From a checkpoint of a small transformer trained on Wikipedia: 12 layers.
Each number is 500 + 50 x the weight over the matrix's rms, rounded and kept within 0 to 999. Layers, rows and columns count from 0. Numbers have three digits each.

# down: layer 8 MLP down (transposed), 1344x448, rms 0.0944, rows 955-1014, columns 336-447
# up: layer 8 MLP up, 1344x448, rms 0.111, rows 956-1015, columns 336-447
down955:498497538471508511543445496452473459540535572439612470449431578536438510460461449486547531553529474443489527463509512596598473404466443551518512547510493545563441552482561469460520543486465456517494530566535472489437510500497478452578418477542605467535428435496574549500417534473508582589480444551497510514510537458483485554548479474452
up956:527474510481503479461529421529488392510539501522496481448438492556507466493509494481476381496540473566524494424483492529421525529511479583408507499492479472487479518511506557479461554560398526453532474523414563411490554552595447447560505604518551460445489538569491404432462518564443516381584448417485461496449508542555548453490492528531
down956:514437597481496605523490505523489597476433514454470429541488508573523565478588518485560529517526452396451535554520473529489533457460476447405545574380500460453446408475433470513480502468473529462498578501524433507513491407465495533518556492462419523498552447445535531520529459474524386504513450555441443462496515524477506462401504524490
up957:566454457515476469450497442493557525478544517516451425480540487434468560607512538464549502512595506495489473540534473438592571508563527456463491464583498535482538686439545477507576369532507454514545459504387565541480486504588495655417431521490467516505547483466456568434473497484544513495533561523545564443534535482445500542475462523462
down957:517524552462563476516498506416470580445551528514554535527485571611458425513489532519473460453517594597516428479520618460513489474486537499470542428448483518470521477562492480457522622451485478541508427510522494431501570563450498471529446457499458541491592550455598515506418562536494535564551473457518456392591458431540593494446462418357
up958:448501460469506470503527518456500626505445526503541462524509524603425349509683417508516497523602474500547416593516475734596597581462488522486522460469462557536463474519537354504660508371424468508430505438611499513424431581441512494438563498528513456460440468518385436562585408510482425448422428483483422429503459542469510494585533479479
down958:453603535557504501487529490605462522415495569436497494456441503435508494491438537456467615559460509606493552561501533544541460594585529522542519403403565543417460403479533562455485506496388512476507417571418563460431521517451498448509483460469557386433509531562567523525495392488433448485522454493550455535486497478521509533514579462478
up959:483543422497545535531522513505450566614526557529561514480492518519448548556428516467534507478521538541484475455543556438461538470458460539579550545442675456465450494533507464457368427444484471509480479542483558465615582458457524589486548534555401420453492376498470426534474570492531469484435413534423509410488489535574547495501507466485
down959:496572526450584505508591587541407418558504474544512529464473531397497503473502514488513551524464583517471528493507516454581425421507436465585497587431564534523402465630516499391430498490485441455491467533506456487514541517441495495480435585555529526466542379506507417516628430463554496608514497483516432547496585578445571539495585548582
up960:605526514472542517424468560582433483510535516453516502485511474531451507476474535533517462465516486452520556489500518537502473553591514474526526544572440509500472501468447488579511534427461508534475532580608495485469525520496478429531527447535559537454538512542463430547436587533493628552497498445525473498460509480484393513529465478572
down960:444552412490614519516544535503531455492479558483617411542546419465522632475529468483520482498485501465602519470488537523428449543461518468493567454584428454527457607570447540564508479599466462604502490543541443480486490526394536405528486364511566496461463499585495501534552482461441527470445512542559503482510436517491560488522447437601
up961:485416488469520500460472538417500477485547507468316494483443407523469558452495532513511476536503481523453518501494489526471469480335561517430511446539488533511494531512484548534499533539416487429470478515476487513461473457480507509502460434464501484544535581464554466473579520604476527502550526529475536444496477523513481498328592482498
down961:536467493534464495510506495465482501525576465478477525564437501513550496527503511472541455613498444493429440536527599456478495632468582511496561448492462499562525490547467481506442485511474453485508497430518418512543488413473540473488477441442515508460543489520476555541442537484502501559484537494469465530473420597505559454526505568516
up962:531472536507469495515521562542560550503425508532471514441429531469510453563554470457462569503432461585535534444534529423406486531442474471481516418491509481488436483529446488587614456569518482545464535473574515525430569503519456428542486534461556514475389513466479492456495495426454499502547428511519456523509538350573486420473554456539
down962:575419504443487553508457522477577512443517567484541420398446488449507421507518488394504600519515498595511534417590440491489454540506516540509535429539554423585486415485477560557537453448527448501567534498509509559525546520517523456398489511574558511523510473493462536545526448489520473485563385418479513509490510526524575523493510447485
up963:584545506534492499501507550528491440497525543434501451451413405457356535458518538560568530474545420459507536457475501646510531504485510457473476559536447479413529493450477466566455487462554463535510488591488527495494503509467508482469495476494500434594458428618545482565463527520449637441413615586542447523545565490547495550492448425486
down963:581509453582505405542523478438512484587498418433595469488489383525441478523567567492562395543512565452492579477456494564443434544509550522485579492556466492451517529441475508430423491498512523530555566472450516460502491538549470411534560549626487487555475465481439535487488437534530461536567488469566559581638524542522488432434475411535
up964:530538483501471545475453513525596418528356483448495508496446491405481510511473528598463512494492529509482510576453522518461492577522439523481530534516456497531576510510543565476519479464575557487544582374429585472472505483483516489523551490431577504455490499427542464543581492481458497479505494532472526557529539462514542471525502496501
down964:450508437461524537459428488482498439482517497500549499497517499471514479477443443414494542519564377522538455465536549522510520515463470512460581579547513529492508501558386408418418442402414493419440514520490535519557489516491487435528575472525593485534501503480484468537493452535445474513512494496494536445553448456490424477467528528528
up965:458551516481552470512474579657509584487493446504515488470515498444547402450471513503464557477470485472572486471490486501495520476518443422483489437557409425421511426480551529479441428556406553471440533502476375497542381524517519459465508462404414484396437505494491476464441458466408519585519627467538510461584557521503561454504562449487
down965:397514545488426509465471519525557507431543589548474540452415423516563480584356459519491500542486482541491535560464473439570519553462521428431521536554532469436531493579464509482467517542415497500486501453402490477535476468513507418453479440464376488393424504544451420459548362473550433478526461502485574475506466602533485415507554404563
up966:493536556514437480613468590425455459647506582568505575560495384626539530495419486507418519408530516520488582574551459456427416543335490499610499493518488520418530494452571488504482514557494491594501551535486559487606480517565509504467566512462449451489528449517437528524491517523565500475429497505438511529481527597474406472500578532460
down966:551406594424472580633542492422518468545400503460499432528464598481491468485492544517508487423610543507453484541379403491469424504485537476562435435501524577446498465501471529504555575385554455521501555455484472465426516575489530603484546458531382559527528544491424513446478575501454434387484419535479491542509562374484493525602498419563
up967:485507521581486497469448512532454499562443441533485475531519548432487453458536455380423365480479403533518449544448520609459537522466587505503528582490471532519598524535449547466464507642553520449539523548582478523508585523484448544500574552602507317564363495443454410614584530543456440426486515526462480446485540519497507561433533533582
down967:462445537414487544404485496461507626588560477505525469501541421513533494472520598508458568561397454464529474443476574565481467511571448407480534597521464504459597469522413424537463498475448605532414545535402404501506610462509528458500471487487653475443566534408518429452429475503535464542447506535540607480541475555498530472417477418490
up968:495591461525519527476524468528484520521495537506445551547551415487521495475465518575556482474491541616545530455486423507453469414449469424523518491466480501479510520486508519432422492461517491488543541540539485444544480413483513519478518565422548488507487404456476459572521495491484527530497406509424487571417522448509494532506451481526
down968:562495525517452476566504569471543501528498417444561480472487469391554527518424569505489480536439536553457490523496496490444440598528449556515491498493589546574429505549496531547494474610481472586488529485542513464564487508494421443489539455521486465507447585492532515569501574397497514489447434559476578441424453488530482389549501502461
up969:549437595501432374497481455541530488438393516403497455507489557482409498479546494401503512519485461517511537546499475452595462483505497494510467483519520510470508570525482477459511491433399436524512410533422481480586562520487492502445487487501549549494507458543555529468494545417536461493514483506558513485548477496524471484514508475463
down969:402495425511500520548491551488489556582464457482480514488523489514555581563445505502595603439526474537447510530453518502477510558484589595549501438459484515478566458529488522494498455507556454527518514434571471551645479564462508501447470500552483460443474511515384454563528591497496617530404457447542459471514561428517539515457436565551
up970:539510529493482491496486468551491436552539519461470487524427469492532510514517478448488444434585475463548476511518500485530517527522456407534513540499458450610557527465533499534451415477511439457495563599587482526488384493670536464456421608474362481497487421502594503467448448455529535557454530526533525389504615496507527578499419413521
down970:554403499446559528527485450545586397504464559582478563500490538495554473508464546509417486477477451515480515424425502558402582434482475499546528443576447476471568494513604607488504488416497576449461527534495492503504507512559438467562567569454549481465548519565460416544513498501530524487444509561598547545543540553522548546478527482473
up971:428477503504486600632517476539517522468389461499573477573448412498420414571535540550534500495575566466497519485503476449457618420414627510489446433442469529482440504484519403539553532497550547437407581500527482507431447427452512427446507605507448517469554506518380589526466532522452499520457501489507489574529429469438570403368551592476
down971:493503524515604488483466554501485497512511508458530469516550519435528521489464512399491436465511473445503530549428506542461559490517452415535457588517490466534517498568450515523416436483557538472512548430471463513533448567497359532483515538433537532467520525479562547556509425541522479479481503437524523544557532520455406513533580500483
up972:561456521600490566558476458488513399472495444478474494569442566492569526538469512485534433445504421542468488437488568545506477495549527516528422538499450519484560560576465584518508397488507461513516505556560547471536488497408485461509494491599520552441432475535551508467488530502439451498531483559421495558463413443519442536530522491508
down972:396586439426550489466525478544475570485498461502478476495484407534579492521467490438503503503496436455529509493522534525557557553506504510443505500474536455525530468497560521471511588601464437496517411409437529499523512472507530481447476511499569470531483467524464576522501504465570577511478565422576555523539520529555493420468511522526
up973:488541480459542503436548594609510484576552489450423594515497575553434520501422544502548473447538491449472417468576525387436461466477542395364548317590524505432479451461524481529485423463484508476496423480405567490427490559415418426475511570558505599625481502547560556477439521541560662492454575489477521462567524489596475521505508436551
down973:402503373530509471532482554448510407629559489461484497542480466438501537592573516499577489559523491539534525462554493547489544510484424471477542560576474450597531532497500581565506441463416522473481588512504507549469454497532530549461440498532484502489518520547495502440414535500432559428365533485495531424483542474511523463455505525444
up974:546543532456478531489472441460550493522474491468422619569537443466470458466447449617488531529502535456536459417545550591517487447478467403516470424461453507568514539432574535434468503456549479545480505560535497415507480532540506563494451528549484536528510428495544474538496510558506480535552419559528527535546517479562408496557493507544
down974:532530521485401548545508505496435538415498508493500496512436451508465514560597458599452447556503556426530567465496504454443539507530521505440516433565531440512544411442496489451513531496521472476424539526514503491414496511540486504516562548446538601517445517441512526455508493363396510508514477465547510475472607513510467538499520462569
up975:510541509509556543500447436420534554493516513480489474517435473554521496524488525456526552468536449509530455587581425499479406548422383562443499581425487491456489538453547487435546442479515433541303632578491559476437564497550551515465587524540566484431540569444458486522601489481533439451442511514475551505586522507533454523461492418501
down975:535481504508542522379508479479490582506522498450541469537481612526411438488533469494568566471540504388481439442497506519475475571548450501533444522466520512406509488457477494525487575430567561563503432500576485493388530485506519464568557474466557500454459487415569538530433572501483476528504542512448409534561537404527540515530511441515
up976:520526489502542494453519520517514632434538601357392491554479501517390495501530529480427505544568551488524605533589549569495517524478621588391541460448550523482568502533545566545558537393444521493546495439521366505520496520531547510509454433473534502502484455467434457438419510506498479503528460409538450506563537485528481400503507550494
down976:514568482502507470477492506461538588446455463450547355492527404480494543407479414559500534518417492497410516478552414554546419514544437487521547551486494517509516518524465522511516474533516353488560436457512435499568537446429553512471419407507524514557503528547486521572535572491448434499476465585435592563525564487520540464505501653512
up977:514439458476483550549419534479506501413472439515582525585517427552517467457464460470380509528546508511493521592455600451528451458491473477528582516536485533506538427436508522463543470527490505532527513513579487499458392474443471503454473445570430537530511546569451455498368464535449442414541493556449532439461524459471532561538515544533
down977:463518486489485525535461455521547408539492489510501528479495525558491459451483505566503464436585562567465475485555506479460501437488455494501435532468502586467408546492550475475490526504536457566510533477555488440541518499403638479502515464521463454435526510564517466531556532469595459474503505439458587588416542517538505576436448502465
up978:533440500531519590562522479496510492541508494567551546543498564503534540494463494457549499493505419534476562490511459516556496536475530430516489546458552498492434491592538490468495503532470537530472572508493449543559466484584521476485562483558483489489544478408507501495463469511466484473578483365568472490539462495441476493518463436532
down978:486518435457488480545523442542556530538675524561484534572601535538518541429538575484444558477514547521343479519534434513505615539585551491477532507474492437533354539508441470505529529491528495473519508480479445597453479506509616511486469481537473466530482486482503562557463591530508531514543543426559465539457476478481544562501520567477
up979:448557508588498460559479428414438522502584580398498624506469478481487520463471493478538507413492555501482536517546438494456470588538484515566407491488557466512435484581514440468547471532550573535483588514497553491445506525503406575427438621463536506456581443504486534512474518487573478507529570469476513593496526499540448517508399516511
down979:495465568459392523557427488377467497499603510417446466468445563489444509468545578536550562566552536549506476452553593409516549545541462439552461579438450575519506526589537485491594526598570500501511526530509582485500456573506409465455474513515428478503508488500488495531532574473448435593567489538486487579558572411507446464440520554491
up980:513515513486501424470552506460525528473491496482358434532469476496536518565524521526487500519416486538501550553576465507529514515461546433431471518488392466466399496522587530477552491440540556531442590571514556581444487475477469590433492683470548477503408560405529517612442472416482495453461485499416522525466507474452532606541557479526
down980:524516521450497494511552545418451543509473522509579565427433431461491485495496611413458519530510524556465540506637508436455635512485467494413477552535504555548497578407560571462503553549490510511461490539512515484487398440507456481523429483509570542523541431573515451554564500510477426407503406531461542489400535515443480461488458490584
up981:521533523459524369423501500536491491483438436459513480479487493473403461550472490445497507500585489474512493470512450520496516562515650518444500479478544405487585477557514489422465524600474538478578444596503545494489572462526522565515445599455461547396469469420446449483586524445557496456575454462437519480454472557434504482495517458436
down981:457515537496471418448579493533465483567570519474509471519554483450551521493513471495480416522501462618492432548528490496451517466472497508528444471456463461536382459516471488493461567470559471479476446600515430542601539557459574604597499462562427452503434450492465546582507549560511517484594463494440476421455557440520528508585543449541
up982:491530534517455473465512468532458549436605592556508568542477446528485545429468458484486410465525524498572520490560543414511475503552540522433449400440626509549483469556569454455573577565585544530423534472488551498492450563532442513425491593499526468508460569494463480471553545451450525481523530514435504542387447541538376483448522547575
down982:443467527408448514595502534535440534548667614529485465493500541455490408455442478494524459491458535521475590499504554501441486557482452507473498505541481511501435489515464589444470444564580607600476527566522481516591463439404464556589446456481484410527505438548485413477381481499406520499509452498517511498418425587461420529547521528558
up983:432406559501593509515476439546487517514500507493382419464448543547537525504489522611517455471503470472484470471522514549402502510470577489495487513603447510560553547517491595508500514445583435404441513523506506539441599447460481547420487541557488503471515528536517452456541509535539478471497524585535586493545499480604541542506568469457
down983:565575489584530415454501460512559507483447471465476490429447514549516468438465428478539489469502474609560534481449504533413506440565571487556502493392551468484465599436513535510490550545506543430472509434476437548584502442474511537461469457526518587504548479513461534478541554498441578498564589513453506435543487445496523479485464454457
up984:546545414371495579467419502438493603562541577557458498577519486519395535461522489517460527434525512548567526461451427606549515487465542501495508443573543610499526552471517530491514573477422502541588457527486598514501526593507387566462680453395479504526525525522467468503506465458521621540664595502495505453441507579508439482601532586507
down984:481459474522423556520531515509574494497511517511461426560452513472466530511435476552510584550406546526463565436455443533460501564512487501693595474508477579563652493518521491488528563436498473498392491527563534507569507502521442503553468479468436545463520522508451506562415511555518560511525534523511457529617523382450587545501518427412
up985:542540530473512532544517514477460514505470602479482500535447465476495511497509547444471514520526447495481532528545528502489514478486539491485463513493485517446479472468523494443486476460540558421482587465495508424510491462543535473495487471520522478536545557485481443512449540458504544481444578448512517543495537508464474473459495443473
down985:438570466520518474414419446502550481546538374528472468501571499533477515424518514539501520427410518537558492493447474512480540602517471505439471470541560456513511473464486497584494581509531486597516401567520509575415563536554397538493527540431457483511457514522477494454569495584536512532522408577527510476507548414569480533482493577511
up986:552560488481530571408526533448512596443538481433518555475461466522470572492498500487589500520484565541455472461367522598547553572405559493468594328510532466444541496508526441513502499517468514525469457526529483452459540436540551501504456530510539466514480500472455505449488509464493521513566423413481520436508457551505470479486518498480
down986:578458414500486575510557578565450447543457550519574592477546558545519459561458478502538513528554504471442558525537413558472544560598525530488545462455549478497506472441494503478528431496550444524506531544471502492413494543530543529578447477569489555521522406419514514458445540481491481470561454497459507483399483456475443473559502458510
up987:575453431545468430527444482529517549507422483396520519463625477475509489530537548469584459519527546495495465484439530488530451557557501490494549540462485509516464520494482506513547489469470480519561524536478532500444482464460518446439479501539500447417544442484580505490506473549464487541567468496474508503592516487474440461485532488526
down987:508526612527455425575541503508407477535486497482489536492524508452541505505501422529483488419571534451578469522472472588489479474417546443562402527478494493549502484552560549542554553532487516489509526537525488509516507482597525462580474525503520541509510520492459502533581477492504431521540468481434497525493444452627564525506500482497
up988:487410474416512550567508458471514485506488545550421508485515553510539453579561491569526386532481439511521515530521491488485451568527596532524535495581418480453479515477423466507536552450425539514481427562549500500518585505549482555522536492513530515498598431535519454474489508500482617399498482511482505529526499466514528547460547501438
down988:551565433515481607517430496477546463467414529494497440526542552566502532511479513474433478495478484520479495442540531483472491388552509561505531502509519520460456449482488583530500481441502545555511501504539456536508462565506454461445539411506506484543585481408457501446485456564546466564487454549571488548410525535552414552495492467508
up989:557438556517490483486491553557550532508507507368465593459491550513477572422492541563552513563403489540532513458563385525511482425532485486506527504502476561554505549486675515559520552554557497535473517530566521457502580425526523545452536501543573416470520468443522537524517503520452559488433530517490473535478496425448498441464406473656
down989:556555454491509482515529503492562532487522506455508547504417527615506491556524433479540476496536524615559510424399515460453460470557502468498587458486459555446400585431557504632503520567537497545479443448509605448480467515474458512474510449516479419596522528454469527589477498551456507475576424566514611471548465552529528519511523536525
up990:576488578523503535443468453432530496500324491442472452422591527557509513465591508469505489539557529469525546475505486500476443437497541431508491498554478449482507447544477545504421492461532592448508499547457550500458469452483445486533481522440561532461446476584482547536462556508515450516509513470470468503414458417582486502440473507480
down990:509432492547393494490545454568521485509490500550563496536466539454572464540498470393484598593537455449403424476511484483555519575555580481504556582475472586471474497518473438502514464481560586598486482529537523543485444490476466567450492474509440516474510544503421470519535462466449469479512526496508486426498489397463599547441556491528
up991:537462488504531456429446460520534430472472491540458497496522472509554502432564472459451475473497436510528498539473422503525528543473517550552514514510456499579474491544512492387517425522511496533477633482436531456456426499553476557464465588406580502532383507505474457653466488527384527444493543540409561495511522500508525482537415642520
down991:544428465518592414425529518485569465482442532543438590421483480542530499565499537489540485426432525575475529529456395542464437468572510501453545393464547464418577529549549481490516510496560453508493501524442441562550505520589457449516480538499553460552545600581405433510523509600472470515513452583526471564592507557374511484505480513446
up992:570565458510399472452581404468540480529501542523538507512541508583516477623477522559511558508481478487523436572463481513594465538522488519491550449527647559529546525459460500488440534509383457511523467516520460509501604489467558578444583460568472417481467535449518451485476510519407553549516407508527415447477521503460521518410552439485
down992:472522515426402404577416411567613485558414547543452440528464511494551550508568595492513510419395495492432557424449545448573522558474484447569524474503456455450546436515433552565587504498514527475584458550518496586414498515480524408450515455499610447483578534524499538611469569494452493543516429542439499445453484524362504579423500555512
up993:522514396507573489512559448564558420474470494552431554475535502545431483511481572492503491548510448496537605462399395551526438478469463493422539411509496481401504502521568449532499523526464441504556434472452496487442485581487513486445560505428549535569567481413428527437484532509552552489504494474508518484506477502524470502500517449521
down993:577530431474383473488563550460529496450491523444557573489472503562419445394452524469524525530538470461492565527488399472443454509477521564497549502507458534447469526461496525482565493598539468512561422555548541556561538450526622504537494534413571583602422472529483481469379535458480477527509476500462539510573472598406627455449476512531
up994:488531484511557402486523554609574451617503579482545538561586557552400512396499547551492498485619614464543553501343510485485481476522496492464510492412647477482431459439495450473545444407575476454545447544551529490425464503377484512514496439373480525532568424479592514488539409618426532503551490427499567508500437411603532578555410501607
down994:530467476421465451493618414554522524553441457596578485488518487495485457456566442461512474490512496513500510447426488505447506434545470463489489437495538521536535410535534480444554559526558473473392532594515589526451439466467481437618500505408557469490444508387494561527523439597534659502483486524484421531504480573517507475558550467530
up995:465561481526545541429463534433545537561506460487536508478516504582498510475495486596528566461533422480554417501506542518531537478512426528531524512559545522478563546485547555510447466551518605496535583678469503424452541509530544442471505590541420521584408497524476525550496526486534532534474619424479498506501480511533451460533530598499
down995:475424537469484472487512551550534515485457569521517576547391509447468499583479502498535548478429486545480490477510609464479532480486487486488443485524574442584422562511597473528496510503461538465548427459489520547424469482556545441468465526531496484470589552570540405586518532457515537454465524518499526490556520502484537524526446361505
up996:515509559538498626432407517564561437480485483474501518493450564531480502455487473468576451606490350542540456421553469471514544441502515535542554544548500501586431498512451518470510419578498452396471427553559492491458438595452501566582502505587450574567488518480468462544539503482443462588519467371487384537518495500496520555344517463553
down996:466470527506517542496588599481486426511424583426565526571467553431547583555452427511497568486599452447576461496494620532504554545446566557460466483578472546583580480479488555558456427470494528525584482565526582572510483511509496443465518525563480565514410490485438526459481506591461538452458444452523467518517544492560526556437511527456
up997:435508440524451539483566520432556493441454538448549451524473566576448588484517488509581545500535491434538445469482456510523559472544467513475548524507396485525515546484505443493444431520463506479499579486483507526538571572467519571447465438479525536526545403459461542566586442444434508543436522512507493509445539485452526582451494429555
down997:542427513523552534514516509440478442462448499509560433554492468526529472440535449504444452495503439475479513535507465516525467529569462561468478497476472486496480539404653532498469465436544523493537518530418531523514479545526568499538529531434494460577419422461486539439547483506451464549524573458529538513374532495422570542503567406432
up998:491466453479487551498551496459516484521438451489498570533455451453488437378494569513529484506442538481538472501511519518552500536534514491509512556543455487523476419452464525522482501477445479468543521495526546519479532458519591526592515471520607511539491475519469477477512438478455547497424467522433510537513543476427465525492490504527
down998:490537442467472531504481553516516500456544481475522477480486573533481537458531532531443514580514503470516534520506524501510475538483533508547522491480525569547510530592558405429505512477511454564479455489455536453493466458515551491527546472487428486509474522492516475465502533505531501480458499445506438455584467531548474432541524438572
up999:411426483460487546519474540540486441589526557533498463446449482469489493555508500519497570529532437552493428479415555488547537463483502481500461489431446462471542482486551455540461499470447490427528580558547457443502453528494540507493511554489495459489510507464507514501560567479547559505505575386538518524650548591444489534441505486520
down999:479552426472510542466548572462505486596526549519572474494538495434545526453537429538530528501507424473511494471487478497484501510502509445533472422461398549500508558489370505500506497473495580416488511491474529475506452460456490446504499474564557455538500530538474477553477522529465542531531458405534508461481554537571392514506511428497
up1000:458493485536469464467532441529409488519446454505410527431520457500440417506528402483440540427496394491476439550451514477515585601514456594483529446528424398535451468456443499494534490489548541519454521474539475423548501473522524474499491384545514540475474470480500434518544544413536486491570517545545527528636487561549555475474515451540
down1000:537553481448505503506503463530529489645530386499476436476545499504556530451573524539495537588507506436502508429409523457421456477434470506423447534529562472539541436569488505500590556585523492531512468543476472405559540526491469419552477482571526418457591441549583500488508496515386505466478458483529518515466443457524546500448484539447
up1001:571432529443419568510393558475494567565471505528485516610522595521431468504481485432400495488429511405500543457555561490476518508526615363531491473540483513359513460457573450568548568625419486418549424498521450518556466537492505514420469447527558470508539508579520430518487449560521433475544535515495508518576478570502496515503501428518
down1001:456539450544451426526481509543491538578464505542500657510550528536530556533480524367492515517450536512517530471526542488392519493517609513619417425461481519421532616450502498529475522544456567584469509448520511540508507471470393353540475487480498591566530503527457460540412521504545482520550544455532447500523569564505480547511502466570
up1002:419498548429472474438584529493526501556537480525499442471513514473502553530512505554554531535538480492527454499441438483472462509513507546472501472438536497452550513498518468454475391560521499459422505549496490481451443524563519535439521512555526538461584504472379526471443454529565468475545540455567484531498501482537495517476481539532
down1002:524512500465462486530579494502503505535466535480432512515537585481537559573565550464386530453598492501519461443487515499507466419480564504483503547526486499503496516538453464483505496556474510502518522520473523413564445501553520470496614506581441567498525475501419463513484471555529439477568562488488493555492569516449464441489547534458
up1003:514540426474442473564515493567439515501534418502476499488496509516479533499423522519454489504487467491542423463534511529458548424556456567544555551442496508503545465495525526485454510446441519539544521460545450462520460552430508521492526498510449400472519518422519491472420464498415528465490546496459475381521414467469531477566431507510
down1003:523453479481465515487519521507579498513508543531410486506500503427402455490492510545375530482434505496472488603563468493519464461550489466461452449463510425425547504500428557556506534398457576536484479590438480587574515503425475468492461564467490579519447498557477567427449484525452469488590383492527544532430486571523475543431569508511
up1004:542381579489523465534549498485534520429508541450448454507474490463484461457484430607460445510550453472519538487430475445500428509591473539526523470508534443376551663494428529464560502453527514526499543549509479499587512499502462504535484507527465401576499504465504458572550461488432495535442526523486455489451359563548549488412459507538
down1004:411494455496459492504527569442569575534503533566461468370530520510627485426502513530491488454400529467531461540542426553576518507532486535509503590486452484455493474437446548476413505539435575493556461447467548483577482486571512536455535456448604453433540491495489453428490469581447441534523431500493607488502554443488493484401524478525
up1005:583500449487512541590487465516488503546491511543431506515421447470511571455526427502515559479438526525513497499524437527516478524485562469450421530481534485542478393531466510593511557452487471537510460516526502476515488417495485496376489467516502566467511452465438543505558511480586560491522539506530492498550525532545542507487550489536
down1005:537516441401507489464489448546575479509475449495429427559536469522492502490500446488479521502503481588519540518509525558449333476526494462534477505484451515544439468459466505548477487527505446537447370548455477582437434403448489407441471423574490503498454504472547515574533524490560507496561501485442524499517481581544492541478560474430
up1006:497437562522544562440423446484497495548492576546604550518530515413498521545564469596408463522405525552523513497441492541433488435526406445519506558409452452506555401406525479445562463350442469460518461517491415446535569485488442454408612482496550535440590474479501520488567548426500459524466564540546596494467540504501534496431452549477
down1006:612523459447499534600490564565611509527536445492451440530505398486609532466545537433506534606530508555452478400465532364450553521494538463463520438569385489607521501483404424518484579504563436483498461455487466540468449484502600548523441510420561432418583508520531464520506447611425479399536500513469461440524521492506475474526520459510
up1007:475507394423519517468416571498435544454447555528488554483477375494486514498456534406625613537480462478562461408460508436536479536465507524567501482522445561563570566539594434493491581567504505375465451606402527513481491474418464449601563632569479458581520553556492508611685348512425449397458425469573625497444443621549604522509428593497
down1007:430563514477481484457362576579581451471320494570496570640581466461494528511450466497482470520486509538513484578631537333367529641532476568541502524571399504386547513412534457400453516462429498511572435536417500557458457607542524514532485534512511577458423480524540500508552445531513443460478488473501581529535500517412590476517455576477
up1008:525546449522444450540558555474389482496454534550444556519582544480565510527612472471462414499467546532559563443518483464465477521511614518464465551513512552481464481517497467456486533470559507477388532453527472490422522556472449601661570510512462530603358479509456448526554513539537565519424459503569488436482566500471483497411499487600
down1008:433536473595514437453493594556503469488552412441518536499514400504495439556500594502547486525461474593493482482538530627504489433448613521457484477526582524462472570495573545455473484472583459530503470350422544460546584441504465478522448535599486470580585494536437461534442600454549464481473404507460573379525409512566448462508499513454
up1009:560526550590482569516432421474500464511535540496503455489510492514501470537523479523417456499442536535537500549561538450413483485549483483569459537481566500478515546513526498442484497524405514465561442532512465492472560524542476476493433497543598490532497508478444533495588491559547521540497522454569563520543476509548517505454519570536
down1009:590450542494500571530536535501419532513435433472523466491496523516489517508533545509505450448557618489459536524495463486453466470551548529400471453442476546473546496540564466518487483505462497535521480540526550473522484588501545533514452443477509551515450518482553417542561462553475567526547463483585530484482540508510489506553462554567
up1010:455515501499472531476528512422499593577398573614509505521547476392489532467508609476546473473478587584504485413461605411391587500520451366449448476532573532444415399466451433471541481428391459482512449517543523568397603489584548517443526460495449535425344491443489514527567461521604578564437452459526463517521433529500552594525418428540
down1010:447400583418569551557581564495542404469531505502536485481539439495591538472581506498499444500440513468472532571586499537442435365506507551518568542441515571523439458585520521507537445498489535548435506462475572664491510465539526521503472487477455577443527506482558499525521554523506450386543467478548485477544488531441511602518592519517
up1011:492547506434438544500502531546548509531476537511510470529454464472457477469445439479437446509464525476508511489507563518524554454500512505560484491451521514550459497463470476444497527527479537546527550520494496466501482526555515435471474453608485495477493503461550508490502424501455491489555396555521510520567484486531451565469558479498
down1011:555433484563486477529443503513425610632569424539403540510462645502489496486571519492552527457438458498537479508518485449512506592505472473469482494496494551516489560513542513483549474523545540539502545576513519550465425485537568418520501537447509465498406551506491506489513466507597499471498512466485445494541524326562518433583401557474
up1012:496469552521490440484540491542496442572386460506430527540488455549488535505499397540529601422436399501573477488500375556529515520583530511445524396454426422430493466570475303494561449479454525492458469412503519485449475480410464505476574513512539435527510424443473463484483526459535428455501486481545500447550485499618566571568469451602
down1012:594625519519627420519523541452512569365539428429545535546480563503599610512519553466511515527550489528472430384457545542415606579552550507455604348481439521463486495509569458421457501421439481400550452451516508468534535545554522449433515594561518504523502508414468479527541597410545606514589479524590468494427468456539487611576457475486
up1013:494551468486495545492527493514500485519535495571401518451532478492423499559525508481506489510544515448504397556421505448549450464485548525470512547637496475469492549530535575462507478535456527459530447562494458507464470545481427532485518460501482530545488529528484436577452473480505462443461516547536512505538491485531511474481508541596
down1013:501576492507392511498564487467488479513527400481394448514504498502592542531486550462480424558588631505491520519439529570527445529596514552535416491529528562498559576508462493485527502530579521489408516472522504407474473493467486529559480518561522624551568595531556427462396524437431502439475589595586539518553520473565513444518445515513
up1014:433464640484570469560496455527515530612518453453506557529554472518411463421484451541512476516466511475544584464490557451518558479461438515465529471663398467496542512511484527424474526445373483462466622545514502459419510531516450459515506503401497436474501480469489500520496528444364596538449485427572486414590471564564467473572457505534
down1014:543515534436541492549447548502483418448492402522439516577440487499400563503505429513425493506496496336506554535499474460462570550497598560546450480436396515539464505581503572505523485515534383473533453503495475481453443454487564507490420487439599556467455539567443565448542576467516519538471500503507488561549484502540505515533464455448
up1015:467459485486555517538503462531545535430503459416511457525592522539488491476465537510555423515494501616433529484468445577455434539546528404478357404527580552467476537502470455563542472516406498425540399508512472505406438459535422624436487491466570397547441577512480471475458532417458557444477460486618625580442440602536442621528549487588